Each number is 128 + 24 x the weight over its row's rms, rounded and kept within 0 to 255. Layers, rows and columns count from 0. The size above them is the row's rms in percent of the matrix's.

# layer 2 attention key, 128x192, rms 0.0759, rows 80-95, columns 0-191
size [ 80  88  92  97  87 108  93  91  95  93  89 102  80  82 100  88]
[[ 86 160 127 115 141 108 154 125 134 146 179 183 139 114 108 146 144 158 152  97 124 195 109 112 123 125 131 150 105 153 145 148 107 126 151 123 150 204 104 162 105 149 142 136 142 135  89 130 144  70 160 112 138 143 120 136 125 136 132  99 123 149 153 160 140 123 145 144 142 128  85  97 109 109 132 171 121 133 157  60  93 130 133 131 116 107 121 114 135 131 138 111 117 111 147 131 119 134 106 120 115  96 112 120 123 115 155  72 101 113 129 167 160  88  72 123 124 146 112  95 130 105  92 149 121 136 130 117 127 119  86 131 171 128  87 106 167 135 163  72 121 116 105 120 148 117 109 124 122 102  81 121 121 161 111 155 130 138 129 114 155 111 123 139 139 143 105 154 112 127 154 124 114  86 143 114 150 115 151 103 115 129 155 130  84 144 131 128 142  89  86 162]
 [151 123 125 111  88 153 102 145  87 115 152  99 137 156 163 130 121 133 124 153 112 125 141 119 107 110 107 120 156 101 139 141 133 120 166 128  97 116 139 178 141 119 141 113 161  87 112 108 120 145 169 146 135 135 106 115 109 140 130 154 152 126 105  78 138 176 140 104 151 122 173 142 142 146 131  62 165 150 102 164 148 108 109  93  98 157 165 122 129 137 113 118 124 109 138 113 134 148 167 139 131 106 148 121 114 153  92 145 176 142 106  95  85 134 155  92 118 105 152 136 169 165 135 145 127 120  98 134 123 142 137 113 102 124 157 122 112  96  94 171 148 138 121 125 202 104 150 150  98 126 143 100 129 111 128 128 107 122 137 191 122  92 133 164 107 156 123 165 108 130 130 121 105 167 109 122 110 141 154 128 164 121  97 103 137 140 104 175 118  78 141 100]
 [ 70 121 152 109  94 112 107 169  84 140 125 151 126 112  71 138 110 133 132 108 141 122 105 122 130  99 164  96 137 154 128 129 138  93 126 129 164 187  94 113  93 135 175 118 137 157 148 139 131 124 144 103 167  99 131 152 110 121 154 122 141 116 157 136 143 144 147 140 144 140 111 133 112 156 137 166 158 128 108 113 115  96 133  96 113 144  84 124 115 169 145 168  92 106 158 121 121 111 114 131 113 114  89 172 121 175 142  80 121 137  89 121 107 136 159 156 149 169 119 106  68 167  99 115 122 137 145 131 139 106 147 118  84 141 128  90 159 103 112 144 112 155 118  98 159  90 153 123 120 103  94 114 148 131 140 171 133 123  98 164 153 151  99 153 169 133 119 139 115 119 134 131 109 160 143 115 113 128 119 133  94 116 119 137 152 122 143 163 106  87 124 171]
 [101 167 100 137 143 151 151 161 133 174 105 158 137 123 100 128  99 124 150  89 138 143 151 100 136 100 124 160 138 162 134 104 115 136 137 127 105 194 113 120 117 115 121 147 121 129 162 128 139  97 153 146 178 140 129 136 124 120 115 133 119 106 163 157 119 100 108 151 110 155 104 116 106 154 133 116 133 112 145 140 119 109 123 130 126 124 134 146 126 125 148 137 104  98 162 132 165 158 109  94 113  96  80 155 126  95 126 117 117 165 114 118 172 140 168 138 113 172 134  77 127 148 148 110 132 157 148 146 140 130 139 104  51  87 113 112 142 139 134 109 124 192 145 185 133 156 114 149 106  90  97 144 142 124 128 112 107 139  86 146 129 156 114 108 135  92  96 145 120  73 132 151 128  90 136 124 126 136 113 126 114 130 121 145 147  57 184 159 123 105 112 137]
 [112 128  86 130 129 152 102 139 118 145 139 134 110 160 137 122 135 135 130 153 115  57 131 146 102 149  97 134 145 105 105 107 116 141 131 118 131 109 161 131 134 114 106 152 124 121  98  64 106 112 158 154 146 158 135 151 130  84 134 168  98 137 122 110 138 201 126 200 144  89 134  92 167 108 122  77 148 117 131 148 180 116 123 109 102 143 150 130 154 142 102 139 142 142 138 125 145 132 136 128 144 141 127 143  93 113  99 171 151 110 122 156 104 146 124 114 101 101 109 118 122 114 107  97  97  97 117 106 136  97 125 113 106  98 158 139 129 171 150 160 128 119 140 155 165 126  97 146  87 123 131 102 134 115 105 109  49 122 165 162 148 146  68 108 129 137 131 113 112 142 174 136 121 142 152 160 121 126 143 124 158 146 126 107 161 134  99 140 121 113 155 142]
 [154 114 135  86 126 141 122  96 121 122 136 125 126 123 129  93 108 120  93 133 103 158 140 158  89 116 151 100 135 162 130 107 117 166 121 137 146 102 121 118 103 137 116 125 163  74 139 156 139 135 121 128 147 144  81 102 146 145 120 132 149 140  96 103 143 137 158 135 149 103 179 160 119 152 133 135 102  78 154 182 112 146 102 101 149 116 134 149 126 169 140 133 108 115 142 147  93  96 113 164 100 113 132 128 122  91 115 196 151 133 135 137 101 155 163 106 134  85  88 155 179 116 130 169 141  99 125 153 102 139 170 163 100 182 111 122  99 120 166 138 151 128 122 173 146 116 133  85 158 146 130  91 157 137 131 155 154 123 125 137 142 128 141  95  99 114 125 159 147 117 117 137 111 142 107 133 132 114 145 132  94 108 127 119 126 150  77 176 102  81 138 103]
 [111 147 120 121 107 144 113 156  78 106 133 121 158 148 128 140 102 149 116 130 126 136 151 120 145 103 122 116 142 145 134 152 126 107 184 133  78 127 114 147 122 128 128 129 159 105 145  80 118 127 164 121 119 110  94 161 136 110 158 141 140 132 113 105 142 147 135 144 132 124 140 136 136 143 123  89 175 125 136 131 156  86 128 104 100 177 143 132 125 117 134 140  76 109 131 125 115 140 143 119 110 112 118 136 129 157 112 102 152 146 112  97  80 139 184 104 141 109 150 146 108 203 136  89 144 133  93 142 128 117 143 125 101 111 154 123 135  96  82 161 144 137 134 121 180 114 155 130 101 102 118 106  96 118 169 120 105 160 120 190 122 140 139 182 143 140 147 127  75 147 146 144  90 108  84 114  93 172 166 110 163 129 112 114 148 120 113 170 130  93  98  94]
 [ 88  93 156 122 111  95 132 114 104 146 141 162 117 107 128 110  91 132 136 135 132 152 129 143 145 113 116 119 125 165 164 147 104 114 140 153 125 178 101 136  76 126 163 122 138 129 116  86 150 135 132 154 143 166 108 145 142 130 128  95 145 112 122 116 157 151 130 138 160 140 115 146  92 132 151 138 137  99 118 147  85 107 139 100 123 114 119 149 104 150 130 120 102 113 124 148 120 112 145 130 110 107 138 156 157 209 154 149 127 114 148 160 107 118 108 103 152 131 133 154  91 121 143 158 136 127 137 103 169 128  92 165 140 153 142  99 187 110 157 131  97 105 104  98 171  79 138  74 125 131 111  97 148 110 168 143 156 162 152 121 107 123  93 167 128 154 159 137 109  89 156 155 130 190 109 115 110 139 114 143 118 131 141 127 120 160  92 153 125  70 112 147]
 [126  94  87 123 125 155  99 148 121 158 140 120 135 162 145 123 153 140 150 137 112  59 135 126 108 150 131 152 138  92 125 121 121 141 129  98 116 116 141 138 139 118 117 160 140 119 104  63 138 105 141 132 149 149 147 143 137  76 123 171  72 143 123 131 149 171 111 208 130 108 103  92 154 110 123 109 147 129 122 128 180  94 104 120 104 120 132 129 152 150 106 160 148 130 147 120 142 121 119 116 178 150 109 155  99 114 123 134 126 139 120 149 102 144 114 117 121  94 110 118 123 115 106 118  91 113 109 135 153  88 125 107  77  93 141 133 111 143 124 160 128 121 143 141 161 121 111 156  87  95 128 112 147 101  96 120  52 126 136 164 152 144  85 104 134 110 147  89 119 163 146 129 116 119 165 153  95 123 164 101 157 123 160 102 163  98 127 128 114 126 156 148]
 [120 117 111 134 148  98  90 106 150 170 123 105 124 120 139 125 126 173 157 115  86 132 127 136 126 203 112 153 121 111 149 131 122 112 129 113 106 131 176 136 141 127 122 142  97 163  57 123 127 128 137 182 164 117 189 108 148 139  65 146 126 143 164 130 137 149 156 116 135 121  92  91 138 153 179 121 142  70 131 138 119 153 162 139 130 104 124 115 150 147 133 130 142 124 175 107 154 134  94 137 148 153 176 115 156 114 165 120 132 137 113 111 124 121  75 123 100 129 124 112 140  70 119 125 123 119 156  89 127  92 133  88 165 138 140 124 167 126 123 130 125 112 142 131 126 127 134 129 129  84 144 128 127 120 132 107 141 132 129 137 116 137 123 135 149 106 120 140 129 157  69 116 151 117 116 107 117 109 103 173 119 151 119 139 136 119 217 114 124 152 140 137]
 [103 114  93 115 106 132 107 144 119 159 141 128 123 186 156 117 131 152 130 123 129  80 131 139 110 147 122 123 156  96 121 155 117 115 145 124  99 100 145 149 114 120 120 152 146 131 108  64 134 110 154 141 154 161 119 146 135  87 132 169  87 119 144 117 150 167 132 198 125 108 108 121 135 136 150  84 163 134 136 137 151  98 131 107 106 148 134 140 133 156  99 171 129 112 143  93 149 132 133 123 156 154 133 157  95 137 119 142 133 118 116 157  90 139 129 134 121 102 119 109 109 124 123 119  93 137 100 129 178  64 116 107  89  99 137 112 124 154 128 167 139 124 139 128 169 119 109 175  86  92 125 111 127  78  93 119  64 122 145 160 164 138  73 137 149 133 157 120 119 145 160 131 122 132 150 170 102 114 140  87 160 133 135  88 162 120 149 112 127 107 143 146]
 [130 124 153 151 129 102 131 143 112 133 136  82  99 147 140 108 173 162 110 139 124 141 112 164 139 148 127  97 142 106 115 141 155 143 138 114 137 101 106 139 129 122 136 113 123 110 108 116 112 151 117 123  92 126 106 131 132 101 170 129 127 150 100 120 109 150 153 131 149  88 151  59 111 112 106 138 116 155 128 104 170 134 152 107 130 135 120 115 142 144  98 131 110 124 114 127 173 115 136 175 130 145 176 174 117 145 121 168 170  90 142 155 115 148 117 140 131  96  97 187 127 154 109 133 115  89 115 109  96 150 112 172 185 132 140 114  98 118 135 148 144  65 130 117 127 130 135 123 107 157 158 108 100 141 104 166 107 107 157 105  90 141  91  92 128 165 151 110 106 158 136 107 123 152 117 165 122 119 130 106 131 126 117 104  96 200  63 132 157 104 130 134]
 [ 95 156 146 114 132 126 140  73 164 123 135 160 137  83  92 120 101 126 135  92 104 152 145 126 152 108 137 109 106 153 137 109  92 138  85 153 127 150 120 108 116 146 145 119 139 117 123 166 135 115 113 117 154 123 124 133 113 175 100  77 165 127 149 138 117  92 133 124 138 148 161 156 107 110 132 186 119  92 144 115  80 159 129 147 133  92 113 138 132 132 170 111 130 127 138 152  77 103  89 112 136 105 101 102 176 113 165 128 117 154 128 143 157 117 114 121 143 150 123 111 127 117 154 122 140 159 147 113 149 150 140 137 143 149 109 117 142  99 157 108  97 126 132 132  91 104 147  94 191 128 102 138 142 131 180 150 180 122 117 107 121 148 166 122  99  83 138 121 143  60  67 124 123 119 107 106 137 117  95 145  87 148 144 147 107 123 129 122  94 150 139 115]
 [129 169  98 130 135 146 122 130 105 148 112 120 141 142 124 130 130 118 126 108 117 134 148  74 142 134  76 176 176  76 144 119 126 124 159 111 127 147 127 139 136  94 121 187 104 100 164  78 107 140 125 129 106 130 118 147 105  93 130 161 134 108 170 148 124 118 116 136 117  94 121 101 181 116 128 101 123 126 188 170 153 114 100 132 135 127 144 114 127 163 130 114 110 130 172 138 122 132 143 137  93 134 123 112 129  76 131  99 144 166 146  93 153 140 153 103  82 142  98 130 164 145 132 116 112 119 139 109 138 127 136  96  97 109 130 163  86 173 139 146 189 142 135 165 148 159  99 147  85 120 137 120 118 116 100  77  96 154  83 150 125 130 126  95 130 129 144 125 133  97 128 118 133 108 119 120 112 111 174  90 175 127 107 141 152 119 124 166 151 105 131 120]
 [132 112  63  95 136 153 119 147 137 147 146 138 129 181 148 107 143 136 128 143  93  80 138 123 116 164 112 154 152 133 122 135 108 125 153 111 102 107 149 132 140 105 109 151 146 118 120  74 134 115 156 118 156 157 121 152 140  92 138 174 107 112 138 125 139 174 110 210 110 103 109 125 150 135 138  93 148 131 119 115 161  99 126 104  90 144 146 144 146 141 104 166 142 112 110 113 155 136 123 116 135 141 121 157  99 108 112 151 143 126 116 153 113 135 109 129 128 100 127 101 102 120 150 112 109 131  99 129 156  58 107 112  98  97 151 112 119 178 125 155 128 104 138 144 157 161 113 147  83  77 127 113 124 103  94 122  58 141 156 155 165 133  85 128 147 112 141 109 114 159 141 117 126 139 163 190 122 126 145 105 170 124 137  87 133 116 122 129 136 122 140 135]
 [142 133 132 142 110 110 156 139 154 123 107 104 138 114 132 101 149 123 142 123 107 141 109 146 118 156 164 124 140 136 104 111 124 136 110 130 124 105 163 139 152 122 121  93  92 133 111 179 115 133 147 116 138 135 144  86 129 125 144 135 140 101 111 153  79 164 141 125 126 112 142  86 133 122 113 133 114 173 125 106 123 146 174 100 108 130 155  86 126 133 111 152 109 106 120 114 198 111 107 162 129 167 136 142  84 151 120 137 151 131 117  73  93 114 113 153 127 149 150 142 107 117 106 123 149 144 179 103  56 159 125 100 136 114 114 110 138  86 132 154 155 136 159 122 113 141 147 167 130 122 157 146  97 154 102 176  90  65 148 114 105 112 106 110 143 172 100 138 160 155 139  92 139  97 154 154 133 107  84 141 101 119 112 113 138 143 130  74 154 134 156 168]]
# layer 2 attention query, 128x192, rms 0.0775, rows 81-95, columns 0-191
size [ 96 102 109  74 111  98  99  77  98  80 112  82  92  93  98]
[[101 141 114 142 111 113 125 120 129 131  94 119 152 147 119 206  95 137  70 121 136 165 135 106 145 126 139 152  85 126 139 119 171 138 150 107  64 147 111 125  72 122 129  72 114 124 113 117 128 148 140 115 135 153 100 141  93 136 129 111 161 135 129 124 146  97 128  98 109 121 121 143  60 140 126 111 122  94 161 135 162 146 121 162 176 130 114  99 148 100 125 128 148 144 151 148 118 140 142 119  90 163 115 130 163 117 170 104  91 138 139 122 169 160 163  92 161 187 132 149 171 143 107 122 154  98 160 158 114 128 121 117 120 132 110 113 132 112 101 100 136 176  98 101 103  79 129 133 126 140 138 115 126  75 147 121 179 141 157 105 115 130 147 180 110 121 135 106 135 133 140 147 127 100 114 125 138 156 138 115 116 134 115 165 118 114 131 142 133 146 119 109]
 [138 139  85  87 126 155 149 130 185 109 160 139 124 120 102 154 118 116 124 134 109 143 155 113 123  82 107 150 103  98 156 112  99 124 102 148 121 128 157 138 137 186 142 164 133 126 105 119 143 120 108 123 157 155  94 152 134  83 134 127 115 119 144 131 109  52 155 120 119 140 133 148 160  98 179 129 136 104 126 101 111 137 129 167 155 112  82 150 142 104 113 136 158 121 147 128 123 127 117  91 148 139  93  74 122 150 124 127 101 127 155 100 166 158 127 123 107 134 181 113 123 128  96 139 137  94 149 149 110 135 150 125 167 143 125 119  65 149 154 149 154 133 129 111 134 143 124 138 151 115 126 139 161 180 101 106 139 153 135  90 126 108 133 153 139 160 135 121 156 123 127  66 129 177 112 119 158 138 110 144 143 125 171 142 112 136 127 123  85  72 161 138]
 [137 142  94 105  88 118 158 120 140 101 160 130  84 112 116 110 114  89 161 148  99 114  87 145  91  76  91 121 120  73 139 141 126 160  84 128 142 137 125 144 130 161 178 118 142 121 167 109 137 119  81 168 146  86 100 109 141 106 131 151  91 129 133  92 141 126 123 132 139 146 112 130 155  94 126 137 148 105 128 110 163 116 124  83 115 144 122 134  84 142 177 148 120  97 146 111 125 128 129 155 146 109 114 108 132 128 123 152 130 114 157 116 111 130 153 163 129 135 132  87 132 107  91 144 119 126 125 116 152  91 154 143 162 100 128 163  81 135 122 145 130 141 126  94 148 122 137 136 145  94 160 134 147 175 150 160 102 168 143 166 134 111 131 123 161 157 122 170 136 129 174  90  93 180 135 124  98 145 160  89 162 128 133 163 118 127 115 128 110 128 140 167]
 [123 137 120 124 115 130  96 134 175 123 149  92  90 153 114 130 116 118  78  98 118 173 144 132 135 122 105 149  81 159 129 121  80 103 148  97  79 108 128 131 170 150 135 145  93 159  68 152 154 123 128  97 110 153 124 122 100 112 135 135 162 158 144 149 140 148 109 118  71  86 113 141  83 119 129 115 112 175 172 135 101 152  97 136 122  84 117 135 126 106 130 105 143 151 104 112 110  68 180 115 148 102 141 133 104 123 119 104 114 120 125 102  99 111 129 145 123 131 141 126 152 116 145 122 137 130  92 109  94 115 118 112 100 146 110 152 105 127 100 135 131 155 114 124 156 106 115 153 110 144 136  77 103 130 123 120 130 135 146 126 134 112 129 128 134 154 135 142 120 127  83 139 138 124 114 213 112 130 111 104 121 100 127 116 107  85 117  79 115  98 181  92]
 [157  91 145 144 166  91  85 124  84 146 102  95 130 143 151 130 158 155 125 103 165 146 136 109 133 207 139 155 129 147 150 143 135 146 217 133 142 119 148 110 132 108 116 101 149  83 149 127 128 125 138  91 106 124 170 158 109 119 135 160 173 122  93 110 111 174  98 104 131 116 110 115 136 117 117 110 110 166 107 140 144 129 151 173 120 134 151 138 128  90  94 132 127 187 106 131 145 150 119 115 100 161 143 144 115 139 138  98 134 134 138 148 161 132 116  86 138 127  94 154 111 102 114 121 100 132 128 117 144 148  72 132 142 126 121 157 182 133 102 141 119 115 127 135 132 106 127 144  97 123 130 103  65 102  88 119 126 113 142 125 115 123 145 164 135 131 122  81 127 148  87 123 140 136 116  97 121 120 115 159  91 124 128 147 102 132 137 123 148 116 131  81]
 [109 120 121 134  96 148 135 106 132 105 111 150 148 119  78 176  92 115 131 137 151 148 121 103  87 102 110 154  81 106 129 113 146 134 115 135 134 146 148 144 106 168 131 116 139 136 133 119 129 148 124 158 180 133  77 131 119 102 124 130  91 114 140 139 109  61 127  91 122 128 140 149 113 138 119 119 121  88 168 114 140 120  93 163 181 140  98 138 124 114 136 106 133 110 166 147 125 137 138 124 110 155 105  94 120 129 147 102 106 145 137 104 135 158 178 100 123 174 173 128 139 170  92 157 139  69 155 167 119 117 147 129 146 143 143  99 106 128 145  98 162 148 111  59 127 101 122 140 131 122 121 132 178 159 168 137 166 136 142 123 137 112 138 148 129 148 123 151 149 122 169  95 115 120 140 105 150 183 125 118 112 113 135 185 133 110 128 163 101 116 122 148]
 [147 113 112  97 173 124 134 127 125 116 123 146 171 135 137 143 132 168  94 146 148 136 157  91 149 135 118 152  81 142 120  80 123 121 154 142 114 103 135 131 131 133 138 155 157  79 127 167 126 169 141 122 125 162 141 111 128 105 110 130 124 111 126 161 107  98 135 103 136 125 118 109 128 139 124 127 131 134 124 119  95 166 150 170 151 101 138 157 126  92 111 160 128 174 142 126 145 167 118 103  76 143 122 111 103 115 115 138  96 111 132 147 157 128 130 112 147 173 174 133 110 144 133 172 118 107 182 118  94 205 128 127 156 128 130 124 127 150 132 161 147 145 128 106 139  99 120 124 127 131 154 155 122 151  92  90 158 126 155 140 135  85 121 166  69 144 114 127 173 131  97  80 134 170 101 104 164 112 101 173 103 151 125 151  93 101 117 128 138  92 145 108]
 [151 145 103 137 123 157 135 113 195 131 126  97 115 125  91 135 125 119 118 131 117 130 124 149 121 136 109 151  80 148  90 133 120 107  90 136  92 114 138 128 138 145 145 150  70 146  86 126 140 107 144  93 127 135 118 115 121  96 148 135 128 149 145 132 148 116 148 121  97  93 143 198 114 102 116 116 104 147 159 120 101 145 102 113 100  94 121 135 128  95 152 123 151 136 118  99 146  81 188  98 182 114 132 107 109 125 124 117 143 131 163  88  94 118 112 136  90 113 150  92 113 121 113 152 139 115  70 106 104  96 138 126 114 141 112 128  66 149 117 121 111 138 113 151 136 129 116 150 120 109 104 113 130 109 119 113 116 131 148 110 135 107 113 133 131 141 105 124 126 124 121 131 128 117 133 223 133 163 102  96 128 100 134 118 142 129 145  63 104  77 186 123]
 [115 144 113 164 113 168 101  94 160 150 116 122 161 157 121 129 133 172  88 128 110 131 121 125 142 139 137 124 150 146 125 119 165 125 118  95  99 168 105 114  94  76  96 153  90 129 139 122 172 149 117  87 132 144 139 163 162 110 115 138 139 159 139 170 138 165 113 145 100 137 125 180 147 102  99 123 125 159 102 125 143 156  90 158 167 106 135 104 134  89 126 130 128 108 179 115 136 182 129 150 168 137 152 112 155 143 131 110  98 132 159 146 136 130 130 147 137 155  95 149 151  99 100 129 153 125 126 133 157 126 130 133 103  83  91 125  91 127  90  79 110 164  88 104 115 115 128 128 115 106 115 130 124  81  93 127 146 109 147 120 129 118 133 169 106 103 105  95 108 102 140 179 103  95 137 159 153 131 168 114 107 120 101 159 104 147 143 153 136 107 120 126]
 [140 167  93 115 120 137 146 117 209 128 109 100  99 112  88 146 109 105 130 119  97 160 171  88 134  77 130 152  85 120 128 130 127 107  79 134  96 153 148 138 140 124 143 129  87 118  85 119 127 145 132 123 147 161  99 106  95 127 123 130 151 130 159 140 122 103  96 127  72 112 122 145 111 105 131 127 131 119 148 131 106 111 115 164 124  98 106 131 122 126 142 119 141  95 151 118  97 111 173  85 165 110  85  76 104 149 115  81 121 150 157  95 147 108 122 138 129 145 153 114 130 136 133 146 151 109 114 107 117 109 146  94 127 143 103 143 101 140 120  87 131 140  76 103 104 153 111 130 110  93 124 150 156 125 129 109 149 157 130 107 114 101 116 151  97 138 104 124 147  84 130 139 134 113 121 186 142 176 133 114 154 109 131 123 150  97 135 136 120  76 182 133]
 [133 131 186 126 162 143 108 173  91 172 120 129 144 148 126 119 145 145 107  76 130 145 162 123 170 144 131 145 127 159 131 142 115 105 162 160 134 108 129 124 175 107 104 151  97 130 114 134 145 122 183  91 133 183 134 145 100 134 132 123 170 164 139 164  87 135 130 138 103 117 146 140 138 116 135 129 116 127 100 125 110 146 113 151 104 131 114 119  93 156 118 116 106 168  74 156 131 137 146  71 101 121 114 135 107 143 145  90 143 119 102 128 151 115 115 106 112 126 125 157 126 165 149  69 177 154 148 129 144 178 111 124  77 130 141 135 188 123 139 133 101 114 124 153 127 130 110 117 130 151 108 116  85 128 126 113 111 112 113 119  95 134 149 125 120 118 159 101 140 112  76 142 178  84 121 121 152 103  96 129 133  95 128  88 116 120 130 132 159 118 136  86]
 [155  80 113 101 164  93 123  80  72 145 151 104 120 123 140 124 163 154 126 187 132  92  95 116  90 176 125 134 136  97 142  88 129 136 128 104 176 130 147 163 116 144 121 134 177  99 169 161 124 150  80 148 112 116 148 121 145  88 129 136  98  97  93 111 124 137 109 132 154 130 134 117 198 133 154 127 152 109 100 125 136 146 156 158 119 125 165 158 151 116  76 155 156 130 128 130 157 165 105 151 116 145 139 141 119 139 107 152 126 142 124 156 134 147 102 118 152 151  99 107 108 107 100 146  52 104 140 138 120 150 104 132 169 133 140 131 119 154 146 132 133 137 149 123 150 153 138 113 111 122 126 131 122 154  97 113 127 101 136 146 185 157 141 136 124 122 105 105 149 143 154 104 110 152 151  94 126 119 130 174 101 145 128 156 122 131 145 159 119 135 128  96]
 [104 146 154 173  68 174 122  93 112 120 121 131 118 133 149 131 142 109 124 128 124 187  84 185 109 104 107  99 129 138  97 137 158 140 129 124 148 132 112 119 125 107 130 130 117 129 175 145 159 114 115 151 112  90 125 117 151 144 137 133  68 133 114  86 130 185 117 142 129 111  96 149 137 119 102 111 101 131 138 110 161 136 100 108 145 152 147 160  52 148 171 110 112 121 140 115 127 123 145 146 126 135 103 156 137 137 142 115 112  97 142 128 111 163 143 143 154 123 111 118 112 106 118  95 169 113 132 130 124  64 174 122  97 130  98 144 111 124 114 102 102 117 136 124 110 118 128 127 138 127 130 125 138 114 174 182  79 113 164 156 114 122 144 112 180 123 116 140 114 150 165 105 134 126 153 131 115 136 138  65 109 109 128 152 145 149 113  84 155 158 106 148]
 [115 147 104 132 122 133 164 124 129 128 119  90  81 121 102 111 109  94 157 123 114 115 156 124 117 104 126 147 147 127 144 134 114 109  88 148 109 139 144 135 161 124 176 135 112 136 118 113 123 134 146 133 131 138 130 107  95 121 127  97 133 124 174 153 133 125 113 122  67 109 119 120 105 121 141 120 148 146 142 141 108 101 123 117  83  80 125 111  96 145 153 128 151 110 113 113  82  92 179  98 153  94 118  86 124 110 117  91 140 146 115 102  84  63 130 173 160 128 124 102 128 148 142 129 103 140  92  73 125  84 120  86 110 152 120 173 130 149 108 136 104 145 107 102 144 132 133 171 142 116 112 140 129  93 162 102 126 164 116 126  97 109 118 127 114 120 111 148 120  98 154 152 117 109 151 199 114 150 105 114 175 103 103  90 174  96 162 156 117 109 151 132]
 [104 156 122 104 128 152 125 143 147 168 163 133 117 159  97 123 118 134 128 119  89 111 155 110 185 142 137 136 144 108 174 140 120 124 123 112  80 144 116 139 140 127 168 130  59 146  76 122 126 126 122 121 177 135 102 133  84 137 111 141 162 163 165 150 153 110 127 150 107 104 134 143  94 159 151 142 158 143 119 101 128 123 111 140 114  81  99  71 124 178 115 129 116  92  95 137  76 104 127  96 157 135 127 132 173 138 116 114 129 127 118 104 115  96 110 164 131 134  93 156 171 140 123  96 157 155 150 152 168 127 134 118 114 119 121 172 120 141 117 134  85 153 109 117 122 163 125 153 134 111 142 109 120 125 115 115 138 168  81  98  96 138 122 119 156 112 143 131 128 120 110 159 135 154 108 144 109 123 141  86 191 134 126  88 116 126 139 162 117 114 156 155]]
# layer 2 attention value, 128x192, rms 0.073, rows 64-66, columns 0-191
size [ 91  79  80]
[[ 64 106 132 117 127 157  77 104 109 155 131 149 110 141 106 126 116 139 146 129 123 131 141  97 101 122 160 117  79 101 113 192 123 111 120 148 137 142 155  99 126 140 154 153  83 129 110 108 151 100 135  99 155 111  94 122 133 139 130 153 120 130  90  96 150 153 147 111 134 131 144 158 113 139  87 132 156 102 121 157 131 104 123  80 140 134 138 154 124 156 172 148 100 138 122 148 126  82 122 174 134 131 136 143 121 159 108 113  79 152 126 119 127 128 164 141 116  76 136 114 139 137  95 115  92 129 115 157 120 122 154 113 142 100 146 137 114  97 119 154 124 124 149 123 171  80 123 137 124 123 102 162 133 155 156 137 116  81 135 184 136 138 124 126 179 146 119 132 102 130 117 157  79 103 121 122 108  79 157 137 124 121 180 114 169 134 126 130  77  72 137 137]
 [113 166 126 118 114 116  90 100 114 146 113 158  99 138 152 152 125 143 120 163 196 155 124 178 165 147 134 116 120 116 141 127 162  98  99 167 113 136 135 133 113 114  95 111 151 129 139 106 131 128 138  87 150 135 129 141 135 113 150 152 135 174 157  63  63 138 112 129 136 126 129 128 140 121 146 145 154 148 119 104 173 119 110 122 109 155  82 123 117  94  85 160 117 122 113  94 157 167 125 149 106 111 132 147  94 146 127 113 136 128 149  84  97 132 122 153 119 146 181 138 159 120 115 117  94 128 160 143  91 110 106 147  94 120 168  66 106 122 122 109 149  60 136 120 111 144 112 147 127 114 129 113 118 128 138 123 135 124  96 146 137 168 131 128 121 157 146 149 127 172 131 109 144 151 101 141 138 125  86 119 107  98 153 122 187 150 119 119 119 102 124  86]
 [163 147 155 149 162 161 114 107  97 117 117 118 140 162 107 126 165 120 134  95 116 115 123  88 146 164 117  97  98 129 132 162 143  60 120 128  90 102 159  95 121 201 128 147  82 128 112  95 143  91 119 110 137  92 149 126 145 143 156 113 148 139  91  93 130 178  97 130 140 123 129 157 158 139 134 123  98 102 100 115 109 114 133 136 127 120 137 121 105  90 126 150 103 133 135 108 143  89 122 135 157 107 135 128 128 123 151 127 140 148 171  94 116 139 129 130 122  86 127 146  99 164 115 102 134 130 111 115 102 139 146 117 143  70 122  78 119 111 133 121  94 135 129 100 149  83 131 132 181 133 103 151 139 110 113 120 125 135 134 114 146 154 141 108 134 131 162 149 124 147 106 124  86 134 104 142 134  54 164 137 134 121 118  78 131 160 178 108 139  86 120 100]]
# layer 2 attention output (transposed), 128x192, rms 0.074, rows 64-65, columns 0-191
size [101  77]
[[143  95 150 130 118  90 128 162  94  90 141 115 128  90 127 110 147 120 123 108  74  88 116 140 124 132 100 129 194 138 111 102 138 165 141 104 140 109  65 141 114 114  91  71 164 116 144 155 114 135 148 144 120 134 147 138 118 144 113 131 144 117 111 136 119 162 103 131 148 146 112  90 156 145 152 143 122 164 136 125 166 130 135 149 105 151 161 117 140 133  98 140 129 118 139 121 120 145 130 143 123 130 123 100 153 117 142 134 180 113  97 185 122 137 138 122 140 142  70 123  79 129 148 126 137 136 142 104 144 145  93 127 110 131 123 171 173 163 147 134  96 132 142 130 140 157 158 109 124 127 131 118  99  75 151 129  60 120 121 115 131 148  88  99  71 103 147 126 157 121 149 152 132 152 144 142 121 130 124 116 137 152  96 124  79 125 132 143 167 199 111 140]
 [164  90 140 143 141  77 148 113 137 114 127 106 136 118 123 124 177 126 127 146 104 120 114  95 124 140 151 134 154 162 142 115 136 116 179 129 102 113 118 114 102 103 130  86 141 122 122 176 116 133  91 115 105  98 142 139 121 125  91 118 110 124 114 155 158 145 126  88 116 111 122 149 138 132 150 149 104 144 136  66  77 148 170 113 138 123 126 176 160 127 121 156 130 154 132 168 110 141 151 112  77 156 160 150 162 125 131 144 140 139 137 152 166 128 100 160 104 154 149 117 129 110 118 148 148 125  99  83 137 150 132 122 111 164 133 210 156 146 115 125 106 123 128 149 122 119 125 101 125 183  97 139  89  98  75 116 127 108 163 139 126 147  90 103  79 104 125 169 121 126 105 146 136 112 113 140 129  95 121 128 106 178 111 124  81 139 137 123 150 148 159 144]]